From a checkpoint of a small transformer trained on Wikipedia: vocabulary 4046, a variant of SOAP for these matrices.
Each number is 128 + 24 x the weight over the matrix's rms, rounded and kept within 0 to 255. Layers, rows and columns count from 0. Numbers have three digits each.

# layer 2 attention query, 512x320, rms 0.113, rows 99-127, columns 160-239
124158149112169103128111088157120140109163107106127117114131138106107124102112114138145155137162115174145166088126114133129114135106112159125142151096136133138095112148136085146127138109132127107127142157126125082131125191138153115141141130
128155175128115136098121141132083104113129097116144106109146138123189099135109152105177099133087133135120126124125152144143152092148148135108154110148107138145151114109107101142154142081110159145127156154120130142140169127112122145108102117
146156138087123088124139119081157164123127128131137154097105134120122160117120169120111102139119165168142129103118121126128138115136141171130117157125096126131102119124172151140165098155148090116148142160120127147142116092131110145166129133
138143133136115121116183107103136096111116132126150130149109145143145156172159154139141131135124134152166147147115139134080165120097129166129191119120148108135118144110094113122137105151123129099086104138086137123179131111102123124136107062
102131157116078127144135094099144104149118127135115113156135130165149114138125094122134159138116106147169131150140139148101093105143130114130118114101118118110164125170099131142124107139125149141147154139124127139116133188156098126127124147
173125122114138146109136105133154108113105149131110130116126130115128137137112148085133155149135175164140116116152129098143136112117147108165126123134181116108118110112095081110137096130098135112075151124139124135104113158126158145103126136
176140121111153133120142130109130143133088165141145091138160122153129116124181127125116142157091174145093137097097095101123150122156125166104137117127112106137153089144159087122155134112108110151154151120129142140111105148121082160148099123
156155139146138159141166100139113127142128140104122103104127109164136157148086145134102143134152151132096127138111128108135182125138139162136120143100136122145108086182124169115131147115136140096118104082127099148125116119113101108115129137
080139140130096125143102209162153153111146098106187082103159152088115133102151151087170142114140150164139148170128119125104113173146148118122139167112120111144132120121122097138139130124141139151139133149140130087121142066149167103143116079
102093154131163105137150149114114170129173100162137134170151120124143113093106127138136145132156122148158157153136128172133124098137137131140155156148125126105126107098118083151136086106140121091123104124100118111133165132087074154119121088
173138091140126106093131131163119103109133127163112130081142105097102115165139139107094155115141082145120121120128132100126129147120146175092163140103121164156106138151149111145146109140155087140141132146124133171140144115120183159110117108
144106157139123101102138139123098081101129129123100133067157104131154168144102163100120136156146134145079146120098187156091130117130143141136110115161128166127135177123144109114152106125140162188146161152116120112136051133103136078144137120
151112141112138157175118126145183106176104118131141108140126101130116119179089130132129105135102111134130135157106149112135135119172121117105141139148090142163127143143157131140136100119150105139163119133176113128103167132175112135149145128
120178161113100122144121130110159156131177109167172118101107110112176125129103075130117127149101145171103096129117121119155116107114129104109145123163147146109089102145125121176104199146169124133147134179106128123112141135167088114105138149
127138140092119104116131117118132104126136126120105111121120130124129123155124112146151146101142090154099157160142163114134117103127091140125149135097112096156165098133158117136183143105097100134118168146102132116143119154136146135185130128
076121146139151129108117129142140150156095158129080111100138141084103103145113105124138131122128127095096158111111108135151125081105125074134140142106142135143113162168080134124122142118102125153158151161128104118111110171105087086121131166
142093189137103112106113083137114116134106194175142118153153140143116126108149124112130106107181159130135143143130091151165117120115118169174143113095157122122106127125129101153120119135164124131100170120130147103178148135123161134144152091
143103113145150083160139125102132094132132121157088120118147129142106145124137140170121126135106138123165189132162134169119114133117130090147110133136125158077140083151093094124127150114152089094160111100138147132156096138107088109181121152
178175143149111144153135126186188113156153135148146122098140124139111141139080086105157118137137137114157141126146131109082178102140140121150084119133122130135148137129168111078187144131079114126139118155130138100110136116131127116115130101
115117141130146101153130095153115117136115138132121121087154142132094115083126139127123106152143117171139155088143120118165121141146147119159202107164140159142121125152142160127091119119104097137155149119124119138101112088113114090130139142
116122140158108115152143152112104108082150094105115131138093102147143141150116123097156137124118109111121132116151104153118164113124125173130116135094125173103127130151138143126115145149137142190113148123117094166148128093105110134127154111
097090144175183163096144136129120139169108144093134126146164137104083095146109082155114105132121192123139130177151170075159076115119107121141118119153126167141100086084111109090136124152076104081113092112149147141125115151119132145138104159
120108120126121128121137150142137171135067116128148150122123136059136145177145097161116097113122141114151097150157139127128128139135167118181159114132142141095185100115138146149090122148139132123181145079149123161114141143158141130137120117
126108105158156127178129110099146118149119056111129115163093137145109145129139119170123146115112109125114121112109129176147132079138148141115164117095113168106146139052123151147108138149127133176122101144126136099141151125144119158097141127
138161126123144079136153123151122103124112183146130101154155126082109109124098167091106105168107122089146177078116109125129084100145139100165099130120141132138111144125144126113072141158188142130111144140158127096140137114130166121114141090
142115128095133128110104121126139110155150112095147123142133133096158143126099137162136096110096111180096157142133133119093118138090111106132084106137103119114120170159132113149126111089153106143133164127148102112181125029099092135132176136
113111143132136133104150135158149128124144155118134146156072117143088130125177143150100127137139110131132154125106125161103114122138141122135112110157148127147112113112122092151117123140111126153118121119124100116133115119080101103119140102
113185142145108193108155144158088086160131128150135103147136159132103130114115126113105147126137084103112154116126119092131150133135104136149147163116106090141102129156123072116126115128133085166167121154137115073150132123141100102148193122
094144131158162075160129145110122136166141139089123169093110147159128123135128083094125123074109113125114123140118134138134136117101124101097107128165123112097117118110152156148094142149143142149124122099154154166136107117110110084167116157
# layer 2 attention key, 512x320, rms 0.115, rows 99-127, columns 160-239
161140103092125138094157120131129094145134204139108136133159081125139127135142127126083071137154122105102107162182131121159084100177169137106129131128129137091097147116113122147096127098152155163106139133136123099154114071106151154127149112
142150121146128124124107137137139115134102162110142150150104146133162117097151139146176154096095109115135143112146160151118144155121133138116122129098107079123096101115147149121141150127082126142086104099139094139110106111091137142111117098
107108105093115129139081123132115128114110094116108101058138099127083121164141142129140182131087147111134122147153113129126116122101142126130129139137158099114154127139123157167127136106144157110150120134137125157147153100069117101133151110
170082091121108140113137099116098141177117095135095152079173128171115099122169099134064115111121150113111103112127149157111159110172133111166124131157133117054137105133134152156060161108142111184149090152141126173099114091107119111132118199
105116129131123106109148147101162110095159151134112157084137103157119075142150130151104138160103120130117133105134159105075143119097163148144102137149167131112099123125138122169122138135110094105098137092136155104117094150102135153155133112
112137123122134145120081090130114109132140151101117115152171084148143145128125155129109144116139107141101156138148152133093084148151119118116111072114098108110137139141127130150141097116141152111139126144117131163157106139142119126123128124
138100116113131150155127133153108144108128156095131154104126145140108108063094133114105105129120143128122103068129136105114108128107113144107095107135134135120133112124123142148108134099127136127115153144102177103141170092100111141147159131
105100125144131203153140120137190125128089107154129118161135123165099133121118097108142102112138123157114098129107168101124123154095112137129112149135135091118169119125128130111126088131148123116120110144110130124092080137098136137107125118
176150106132121140163127084090092113122148170141115135120151136147154142128149116150135138122060076141111145095128089097109137139112105176106147124125119165151146150081142165151158136160117142098108129138098150191118112119114131148048126158
127121105099111112094118095132123146110110131128168136114137116096103118145117147122099163136109141099109148115117129145085086113133118128161142143102123106116130126119105163079128137108075134169105115121155112187121125117152164138122127157
121076117169120148144147110101122131095118127048161104150100125139102166130118132115139176135116170156102151156129128122150100159156138141103096139164133160127132143113157173097129139141125119137131151120165153108158148140111107126090158100
137147115142119109112135150105117134132107157113129148156123160160142133104083112108121106157162086143154093116201145106134157128129140088139101118104110112122138097140106130170142158116127099100120115150143156187139113121168159127135141124
176134153101146088158144125134114128080126172106096109161109137133131147138124071109158139100105127142113100150126124135144127162113130070116117159121122144137115089094165130110126142117124093151104115131122139098136168137123106181100075150
146152147167141154112151151141097118161086119064101113109143097129105116147153129130104140130133069138138157150142133169091147117127153124132129164081138135099172144109113110106107126102108139109142128117125131148130126111122155089119125176
155145113172108107130162142135102133155123148143148150156094146114152129096150165107159168131110165103128105102142130120108116146116095130143161098148130120118131111105144124130129133130094117148122131087105127152146150159114142124096097135
137115107138116129144097122113048117136159155140178133144136136132129141174131102122106175131175139151159121106111133158145145155173086108138144121095091128142113123151160106157119079122141117163140132123143087137105113109136106144124084139
130139138133135116137159126123140112151124146133126121140066150111093156184141148156127140126107113129130107103146095153100133123111126159097120104130132113127189134118113109076137147123126117120120088122160115109176152165138097088154127128
149154143130136160138158118147142170106131087159123099163126149109130125145129144128150163120120103094129130147102105097148121141116114111112149121164124118142115137099153100111125117150134146162120112127093114095091139132119112144126131153
130122173149142139109123097132080178120114125111131119117120166158117137156161139165143128128159107153119101126129122128098105125144098131150155131120175136151102119144157123150155124128127155135129089143127101178161133083131108167094102111
119105139172109153109116111178134156118152129112143160143125149077182121123125115146099132130127138140101120188125119105088116150119109126109155154169114105151140150138133094105129106175126144123133106154111104122129131145133145135109097093
183121082121096185101151111110175104146141171158118128126114104079137126146132173160109109140117121100144110103137141113083164113164186175171155176130176119125116141080135101123167146115080127131143118112113139112162139140091132136127142158
092143182111110138113117093142092117093113179184107079083161150117121107107093152135117096108135111139109118114122106142147129129129155109111108155106108138070150144139140142156146139136110106129131110154128106086158147096122140106114113136
150156061138153141155102152132129118125123128123119106127157117172144122128110133116123118098122122163133105106120157156149148116141146138124128141119116164157122138136102178090127091140094117134081119135099117158137108143164147198130176093
124142108128127141088156131113128099100113151074131142065140116098136114125113109130116105160127149151125119142164143108124124139121122132103135131152159125163130140150170106153113158132140105127073167141175155128136096077123122135155124135
127126157178092128124140152150107102143117105144147119146100136109128109113143128142102143122111099140156118123151159148097146123112125142156137136097099146141115133156144121122136145158150107118176146129171110121109162130120118135112122167
183151122143115113148117111118128159120117151165161117143136119110113147147194140136120145128155104100140113139158119144115156136123172129124131114121103146114125122098169129113133157143143135101125106120118134141105163117097119152144073110
129095135137111111184107116084141120128118127143120098089133107151126134118096112152164136110142141113143141183113107137110101122167147095078112114138125164111150094152123124095119134149119115087105124127127143113129120162161129124129173137
130122107111102104116158107155133080126086091119130087103105157131092095127145162112126128146114147104154107096151144130097104158122146133105140130131127184105156112118120130112126123109095126117103122126099119106114119102114129152075133140
135129087105104132152142124156112103091138147110083123160135117139151103151137108134124094131161147142090183127149146121112126101146141108124138178139144107098148136135112116150120114109146113122132130128138128130148113091103164160166123147
# layer 2 attention value, 512x320, rms 0.0933, rows 64-75, columns 160-239
134130163127136096134094150077124115131133083082099107147155125133129118156175126134161131130101140114117143106131137155111133151131083106130141122147138125113159103133145154129176114146114143150153162132131135146169085106143159161116159136
140126133130092101133129143102127123145163141148108091129143114134121129123127121140129056144121159194140182126135116119140151122147143187125139148147123137133136150113123157110119138126110115131147160125123133115135126137113093117171144098
098153133147086114132103122108140099133113116161083118135087119150179149122125109165154142116121129132117127154085152120142129121120111139115132141129146067128144114147134150130160167116082146179159151156127087117087067103136120145131118126
197116133120143110127145118104169167104112105125114123123109167140078148139126163126145112101140132175104149090113125124114152164148114089118140129127123103122117119126107164113101149128128154098107114068147138149160150125132110130128133096
129172131101137129125098109137089143132143139093124121132136125116133122108155096096128185127130170143126189204114144123133173128149138096122129126121153097100145131147125124100130134138109140111157139099106128143121134121129064135098169131
146133132118143113150152144093146109137134124102121125142124119129133128133086113118141107143133067121128149131138112184133113126125148126138138132135091114126121100112115073108113111128156139128110169122130141092127100157158161133133121121
184129113133087116085174124116142149127127120119126127152135125094104142139123134119130161147150124144145151109135152124115122120118111133164141108102129148106105166088105119135116110149122101122145119102103087141117109146189130138129110119
104111104133167097118104134084126129136116154126123134135126133101127140142117141109130175157103146161143152124140140151148066108148125148129169095110105134120135118123105109110139092155107117125152155104134125080140134128123145130147132092
144139137132113068150147136128105110107137121068117130115140135160111116124143114149173139137124111131133099141120099089126130138151072145168117096131141108073096147097131129136156114082096126089150154151129126160106145130169106126172119106
115132119119091104123111112120103101116138090116126109150174157113119119116112122164075127129074128116141140122169182071109125120097098154088151149093139140147145120167148126154112086119087143106143094129179144128114125129108142151090094131
134101070138153102165114109126142093115136126117171124132145098145133115112125120090112121116128142147123140099118110061118103063086144132147129136106120143168151082106160153131107108081143164153109143128185122130217137128155183137128166124
154153117099068155096112149147124154171131118129123132156117150139100124129127136117108138118122051107171088086133122146166187099114161088147121167132099122131168090109081131131157153106120111161111097116131143156147106110109118072135151074
# layer 2 attention output (transposed), 512x320, rms 0.113, rows 64-74, columns 160-239
114138169128124104152129139096118124126127102151161137107132131140128147129123134125131133083125131119108149168105112098068122138102121107142193116123124146155170132148101166158111154155140101089164155067128126095114138166165104118143100088
133147125120181123085107086065131084143152135117113114117116134153096158163111167121121155132104080091148146192129150150101127143118174145109157141113120153142174127127130135110146148179114143144120113109103181067145129109114076117167164176
085145124123166089101125134129135136116132146119134109155193125117094113155135125127150134093082150165125122164105129155110100110100104144072139126125138164078096113149116090145165125135156147141097165152113143193140134147095158092135126127
103123117136075150111120141074133159107108110147107098147124169146146120164120095109139096123130111156144151131136111142163130132125124131174122127118122075119098153135120161121089112168137153143054138146128133132116118187158139111139117121
143157092124142115170113128128166106080123132157205158102173102109169111154084121133125114124136084128127081101103131105163127135099128142113153126151117107119112130169106127128133149148167164124143163095121118113096131065113109157102091125
098166149121129153114130114115132125138153125134166139079125133140153133149144101129133139168133140137122116101058163104120086112116090081145127190140131123086122079128135081124112097104158113153151092114138151133124118155093117138103164130
126121118140140118123094125096133172170125153131120128103103132154119142090084131127151133152134130120131139112144136101150116104138128134095099115096101090126213149136109091129117111094153143111112116136101099122127116122111106123131114114
110132119143173121157159118141107109111145140102141124114086145137116128105127148162110143126096073138127160138147105079179167084130169130113104142081101160104142128091117125123079072135151117187136175170100170125138142149115116103143131133
175111092137141116125134118103140111149129134149134112147116117141152129112148144112096115134119142121149109136125131123093126118156117136101147146080110115115144129121122110140114140123135159124132092114116141101082118127192083155143129112
120057127126140144168162108102095147144149160115125122140160096106115128136100153137136127163116146134132146165150141121153106117107127103107121076106146104093118097094134101109163157095173106132146116117113150119134146099121120141125122111
114113132105066107130156120110101150139150127130115107151121139110135160147126126129149108131120175155075140143134122137110154143133131120144133134143167125188106119105145124177129154155114128086081132169114079147139188095125080147159126165